Weights of a small transformer language model: 3 heads of 32.
Each number is 128 + 24 x the weight over its row's rms, rounded and kept within 0 to 255. Layers, rows and columns count from 0. The size above them is the row's rms in percent of the matrix's.

# layer 14 MLP up, 256x96, rms 0.152, rows 151-161, columns 0-95
size [ 95 102  98  98  98  96  94  99  92  98  92]
[[143 133  96 140 131 151 156 164 129 159 136 123 175 135 107 187 131 116 107 140  83 137  93 123 101  92 148 120 121 115 165 131 159 116 154 107 133 111 118 120 116 156 113 134 120 123 159  99 130  77 154 161 140 159 145 133 123 126 102  79 141 100 119  97 158 152 143 103 115  96 137 120 122 121 147 167 144 116 156 135 138  88 138 143 136 156  84 157 169 114 134 132 110 175  97 165]
 [163 121 135 159 101  73 120 117 136 103 130 141 123 122 155  91 160 145 154  80 136 125 119 124  86 110 172 125  90 135 111 106 120 153 169 130  83 162 133 101 121 137 161 127 152 149 158 112 134 122 114 121 175 134 140 141 136 118 141 160 165 140 123 151 116 126 163 121 139  93 151 139 118 135 117 146 159 114 131 179 136 124 125 181  93 120 175 152 146 165 119 157 117  89 141 133]
 [115 148  97 138 113 129 158 126  82 128 148 132 150 125 126 138 130 151  95 100  89 153 130 155 112 143  71 106 123 109 151 108 117 152 141 149 123 140 103  87 126 103 116 132 147 145 130 123 141 155  88 155 109 125 149 195 154  72 137  97 126 195 138 138 128 137 152 141 103 148 118 132 153 113 165 122 126 149 199 105  97 129 104 123 146 120 124 126 156 127 123 147 114  91 149 131]
 [145 182 187 172 138 135 120 139 102 138 131 139 100 115 104 127 137 113 126 149 139 142 134 124 120 164 124  98 139 172 120 119 117 120 112 147 142 130 105 141 152 150 112 169 149 128 123 115 133 108 130 140 161  84 155 120  91  94 156 144 168 153  82 109 144 142 141 157  89 104 125 113 179 142 132 145  89 169 105 102 133 129 181 116 156 124 117 137 157 119 137 135  95  95  86 120]
 [110 104 104 142 172 135  99 129 139 153 112 128 110 126 127 138 110 114 114 135 114 125 110 119  70 127 174 100 114  92 127 162 118 141 120 120 141 130  81 128 165 167 135 130  94 131  84 142 143 129 157 153 111 139 144  87 106 107 120 180 105 122 145 111  88 110 148 123 169  99 101 121 130 126 162 135 109 140  64 176 136 124  96 107 108 159 112 133 150 147 124 113 158 105 162 152]
 [156 120  92 125 109 154 115 102 156 110 126 114 116 147 116 130 120  91 127 144 151  93 150 158 120 112 135 130 115 116 154  96 117 120 127 155 103 113 121 114  95 156 143 110 198 109 109 137 137 173 115 118 102 117 141 142 139 195 112  96 131 122 133 124 128 204  85 137 153 136 128 100 118 125 145 134  79 138 135 126 137 114 161 152 135 134 160 129 168 141 149 136 121  65 138  99]
 [105 137 136 111 132 151  99 106 126 170 171 144 193  88 106 154 109 132 105 130  80 138 148 140 122 113 100 130 118 140 140 198 124 111  74 158 171 140 131  86 129  91 127 131 113 104 123  97 142 129  97 123 158 126 130 118 135  82 150 126 117 128 125 147 126  96 154 139 155 128 134 112 142 127 126 112 122 128 139  93 146 134  57 132 127 140  96 101 118 170 107 124 127 120 147 112]
 [157 145 121 129 116 156 100 147  98 136 155 116 136  97 154 112 151 151 153 134 132 111 131 121 113 131  80  59 164  57 139 110 140  92 132 163 167 150 132 113 132 121 156 135 112 146 117 138 167 138 116 137 121 131 119  74 135 133 133 143 111 119 151 199 123 114  97 127 128 154 134 122 171 135 108 147 141 124 117 143  93 128  98 178  94 127  84 119 120 122 134 132 123 137 153 111]
 [123 106 119 122 126 123 137 127 156 137 138 113 116 146 152 107 146 120 152 179 125 132 160 114 106 127  90 126 155  86 125  89 126 128 133 153  94  91 147 121 122 142 148 119 175 120 133 137 131 120  97  94 129  81 124 136 115 122 160  87 127 105 119 110 135 133 178 130 174 123 115 111 142  78 189  81 140 109 176 122  81 149 140 132 129 120 117 135 123  75 153 120 119 129 182 134]
 [ 97 133 167 130 145  81  98 156  87 147 154 136 110 134 147 117 127 120 124 135 138  90 103 140 152 122 134 139 116 144 148 149 121  95  87  75 140 116 170 155 123  89 164 150 141  94 124  65 124 129 185 100 115  89 132 135 137 107  91 137 143 175 136 133 129 116 141 143 133 110 122 110 154 137 120 103 122  97 102  81 138 155 156 135 113 115 153 148 111 134 119 128  94 100 138  92]
 [183 166 116 145 127 165 153 125 110 132 148 149 121 131 145 121  83 116 119 124 162 133  44 131 152 120 155 170  90 179 119 105 105 119 132 111 121 107 130 101 119 120 176 131 156 128  95 116 152 159 167 105 143 115 160 128 128 112 123 131 118 153  88  97  74 138 118 116 137 153 151 142 120 119 102 133 137 146 122 120 139 127 133  90 148 113 159  77 137 137 108 134 132 104 119 140]]
# layer 14 MLP down (transposed), 256x96, rms 0.202, rows 151-161, columns 0-95
size [ 95 104  97  97 100  96  96 100  92  99  92]
[[149 170  64 104  89 128 114 149 128 127 154 123 115 125 127 102 150 177 151 116 152 100 140 127 107 120  97 164 159 161 168  99 122 134 133 129 131  98 107 140 129 189 133 106 130 163 134 150 140 106 139 160 124 164 158 119 170 138 160 102 116 142 130 126  97 122 102 136 112 131 145 130 132 151 106  91 118 125 171 134 116  90  98 115 156 172 127 152 125 127 131 169 138 126 129  82]
 [117 132 119 114 138 141 143 120 126 146 154 143 164 185 129 172  86 122 101 148 110 118 131  72 106 118 143 141 146 150 105 152 158 181 167 131 188 110  85 121 123 119  88 124 106 114 109 140 122 133 131 130 135 113 140 104 137  97 150 136 122 126 123 169 161 109  83 154 132 115 151 139 102 161 110 130  88 115 102 108  90 162 129 118 107 130 149 127 130 105 154 100 155 117 101 169]
 [160 113 153 158 119 116 167 144 109 125 128 120 175 160 131 132 130  99 118 167 119 117 150 116 124  49 162 154 135 139 125 133 115 130 137 162 145 140 122 124 124  94 114 177 127 129  98 148 121 112 169 108  74 104 122 107 146 132  98 119 138 131 123 137 128 123  81 140 103  87 151 121 122 121 152 124  96 114 134 153  74 138 187 113 122  98 157 148  96 119 148 142 127 164 101 129]
 [145 101  98 136  89 160 101 123 150 125 126  87 160 129 120 123 139 109 138 104 132  89 109 150 112 145 167 131 165 103 197 107 130 133 155 131 126 150 110 131 124 120 184 127 124 100 137 139  95 134 141 109 131 114 135 102 125 119 137  98 111 164 131 162 133 141 100 134 104 115 113  82 147 132 123  59 177  74 150 104 154 139 113 149 137 135 150 115 132 162 101 115 166 128 135 147]
 [106 133 106 135 113 127 125 157 123 104 117 125 153 132 128  85 120 119 167 116 148 113 112 118  94 151 100 127 106 183 147 132 155 128 127 135  84 162 152 156 135 120 148  71 107  94 126 123 163 152 124 149 137  71 125 120 107 140 151 109 144 173 141 165 102 133 160 101 147 111 150 148 115 124 148 110 108 142 141  78 144 154 109 148 139 123 108 131 153 130  97  91 145 186 128  82]
 [147 132 114 139 141 146 144 132 122 110  70 123 117 159 149 126  69 115  92  98 130 117 149 146 124 135  83 166 104 123 111 121  94  65 125 114 133 129 126 148 143 155  85 121 120 118 125 103 135 144 130 119 117 141 117 154 123 112 172 100  98 173 136 142 108 140  92 109 129 113 112 123 161 140 122 119 167 143 158 118 162 163  94 155 133 155 141  92 138 173 118 151 187 124 131 102]
 [108 118  98  98 105 129 129 149 134 141  94 106 103 125 112 113 108 111 148 124 139 130 119 141 127 127 179 153 176 153 161 161 124 141 145 138 109  81 121 171  94 134 116 122 168  97 132 168 123 187 130  76 119 139 106 172 151 149 125 164 142 113 111 110  83 116 121 129 131 123 139 185 118 120 109 153 131 124 180 108 126  80 135 120 136 118  90 126 166 109 123 110 137 143 130 115]
 [102 111 190 141 130 105 132 131  97 153 136 133 145 119 110 116 114 113 104 114  94 138 137 121 139 132 104 106  77 102 105 186 150 145 108 137  78 129 101 116 180 162 102 141 138 135 113 117 124 141 166 159 111  85 166 108 115 149 104 141 107 147 118 111 113 132 151 140  99 121 159 147 151 155 149  61 136 127 100 100 163 132 132  87 106 148 164 139 127 120 140 108 137 120 136 109]
 [128 109 145 114 171 120 118 124 157 130 151 147 129 144 118 159 117 136 143  99 144 104 153 127 119  86 118 152 111 146 139 115 141 117 127 131 125  88 128 109  84  70  93  70 133 128  97  96 130  66 103 150 110 127 137 137 152 115 109 153 176 152 137 110  71 146 120 128 137 137 131 106  95 107 112 118 146 120 144 134 130 123  85 123  99 174  84  92  99 147 148  98 131 148 106 129]
 [100 118 107 119 157 150 132 118 101  97 112 132  82  97 124 154 116 124 103 111 158 113 176 169 139 110 156 147 122 140 123 105 139 162 162 139 153 149 117 130 135 123 143 127 128 172  83 148 115 164 155 170 121  98  94 106 126 127 124 149 177 128 141  81 105 132  87 107 140 119 104 111  93  92 147 102 146 119  93 157 140 119 128 174 130 124 119 159  95 100 124 123 135 146 142 178]
 [123 103 120 130 115 121 133 114  85 128  78  73 148 108  97 116 143 153 145 126 110 122 127 147 133  80 116 118 123  96 127 111 104  86 156 154 124 131 160 120 111 111 160 118 100 102 131 124 110 104 109 120  73 149 143 104 123 121 123 126 129 138 141 104 146 106 177 151  81 114 133 121 118 204 114 111 123 143 104  65 125 115 115 133 132 163 124 150 126 152 122 109 176 163 106 127]]
# layer 14 MLP gate, 256x96, rms 0.16, rows 152-162, columns 0-95
size [101  97 100 100 103  93  94  95  96  97  97]
[[180 119 133 110 134 142 148 190 100 113  99 125 184 122 121 153 103 117  94 164  99 116 146 126 115 154 108 150 118 139 115  76 141 117 117 129 106 146 109 101 120 161  98 167 137 122 113 168 140 175 163 150  94 117 123 138 143 141 135 113  99 124 132 103 126 127  91  64 122 103 127 129 165 117 126 128 121 120 154 107 149 129 164 101 131 157 165 151 101 122 133 139 171 112 129 120]
 [ 85 112 104 141 129 106  50 135 148  82 115 154 135 104 123  89 128 111 103 136 109 133 118 177 129 141 163 112 125 132 117 142 110 111 148 121 163 143 107 125 159 161 135 125 112 128 114 139  59 110 110 142 132 143 163 119 108 105 140 130 127 140 133  96 141 125 149 117 122 129 109 156 154 161 124 153 132 158 135  91 113  92 136 119 121 101  79 159 103 119 144 142 160 123 194 147]
 [171 111 147  94 121 137 134 115 160 136 123 151 173 164 141 114 162 152 131 129 171  98 123 151 105 114 129 128 147 106 154 156 135 111 136 109  87  96 118 159 135 140 111 148 125 178 123 145 114 174 131 100 157 156 153 122 150 108 182 165 125 152 141 140  93 111 103 126 129 123 128 164 153 100 135 124 128 162  99 119 161 111 161 140 120 123 102 179  89 120 130 163  95 114 158 120]
 [109 123 100  99 140 152 108 187 151 149  92 152 105 160 118 131 161 123 100 129 104  74 138 149 144 121 134 145 109 137 135 104 113 116 130 143 152 156 130 183 138  99 139 155 143 120 136 145 109 143 160 113 117  90 105  94 143 141  70 114 162 118 171 163  79 160 104 116 143 115 144 121 133  87 126 134 168 150 118 146 142  94 127 135 138 106 134  92 106 122 106  89 138 108 135 140]
 [139 134 139 119 169 149 135 139 135 124 126 122 146 132 154 131 141 114 109 121  55 132 151 161 112 128 115 149 111 107 126  82 148 144 125 121 113 163 123 134 113 142 126 133 153 114  90 111 115 162 132 149 110 122 139 127 129 128 175 149 138 130 109 147 163 113 135 130 149  97 155 163 113 187 137 109 125 147 158 133 152  98  61 102 136 117 147 127 164 111 124 177 144  93 206 120]
 [158 130 122 145 112 126  99 137 119 122 141 154 122 132 146 171 159  67 110  99 110 108 165 159 163 105 136 188 116 175 121 119 151 133 155 125 150 109 137 141 151  84 144 119 101 130 129 144 105 146 135 128 131 132 133 131 122 113 142 106 116 124 126  57 157 110  91 154  97 154 184 145 141 141 140 108 161 139 130  94 108 104 139 112 110 106  70 112  90 106 133 134 116 133 121 115]
 [104 107 142 112 167 125 111 152 115 107  76 165 144 145 104 107 165 106 108 149 152 171 117 128 119 150 138 112 136 107 146 130 131 127 139 109 158 178 135 157 146 105 103 153 150 129 141  72 108 131 139  95 111 139  96 117 144 102  83 141 164 101 137 116 121 144 123 125 182 115 104 130 143 174 130 160 126  97 169 129 114 112  91 132 130 122 141 164  85 150 139 102 120  86 138 104]
 [123 144 127 110 161 155 147 137 119  94 113 135 133 115 146 141 100 146 146 150  81 111 106 181 117 126 115 110 152  62 117  78 106 131 111 154 127 113 123 155 182 131 126 140 130 114 113 114 124 151 144 145 112 109  98 101 147 120 160  98 132 114 127 152 175 141 131 137 134 117 147 140 117 135 178  96  94 153  89 155 108 130 152 136 136 119 119 185 154 126 115 155 158  79 168 126]
 [143 107 151 121 151 151  99 139 103 142 125 125 144 124 119 150 165 116 126 138 118 102 130 135 122 127 151 127 151 142 128 136 131  96 158 113 132 177 118  86 141 121  85 111 170 106 147 133 151 126 107 176 140  66 114 152 104 163 131  94 130 141 171  65 117 131 117 125 106  47 163 141 136 169 131 133 120  99 147 112 101 120 112 137 119 109 108 147 126 125 168 139 164 120 102 143]
 [161 129 130 116 157 105 108 157 152 134 131 158 141 118 130 176 111 144  80 105  96 138 143 151 139 124 151 157 119 137 131 113 117 153  99 116  82 121 176 138 122  94 101 133 143 115 133 146 177 158 149 122 169 112 143 124 154 127 123 117  92 114 135 160 128 142 117  95 171 141 117 104 139  86 156 106 131 101 137 147 124 194 126 145 169  90  85 118 109 142 157 125 107 108 137 162]
 [123 131 125 129 157 130 132 109 130 102  84 122 161 141 136 160 157 117 106 138 134 116 164 158 165 164 155 160 117 129  84 137 136 184 149 147 149 136 147  82 175 150 141 109 161 124 177 127 156 132 154 169  55  87 159 155 116 153 135 150 126 118 128 154 140 158 128 157 173 112 113 162 119 127 139 125 122 118 117 124 118 125 121 118 127  96 152 159 120 104 137 139 112 134 151 144]]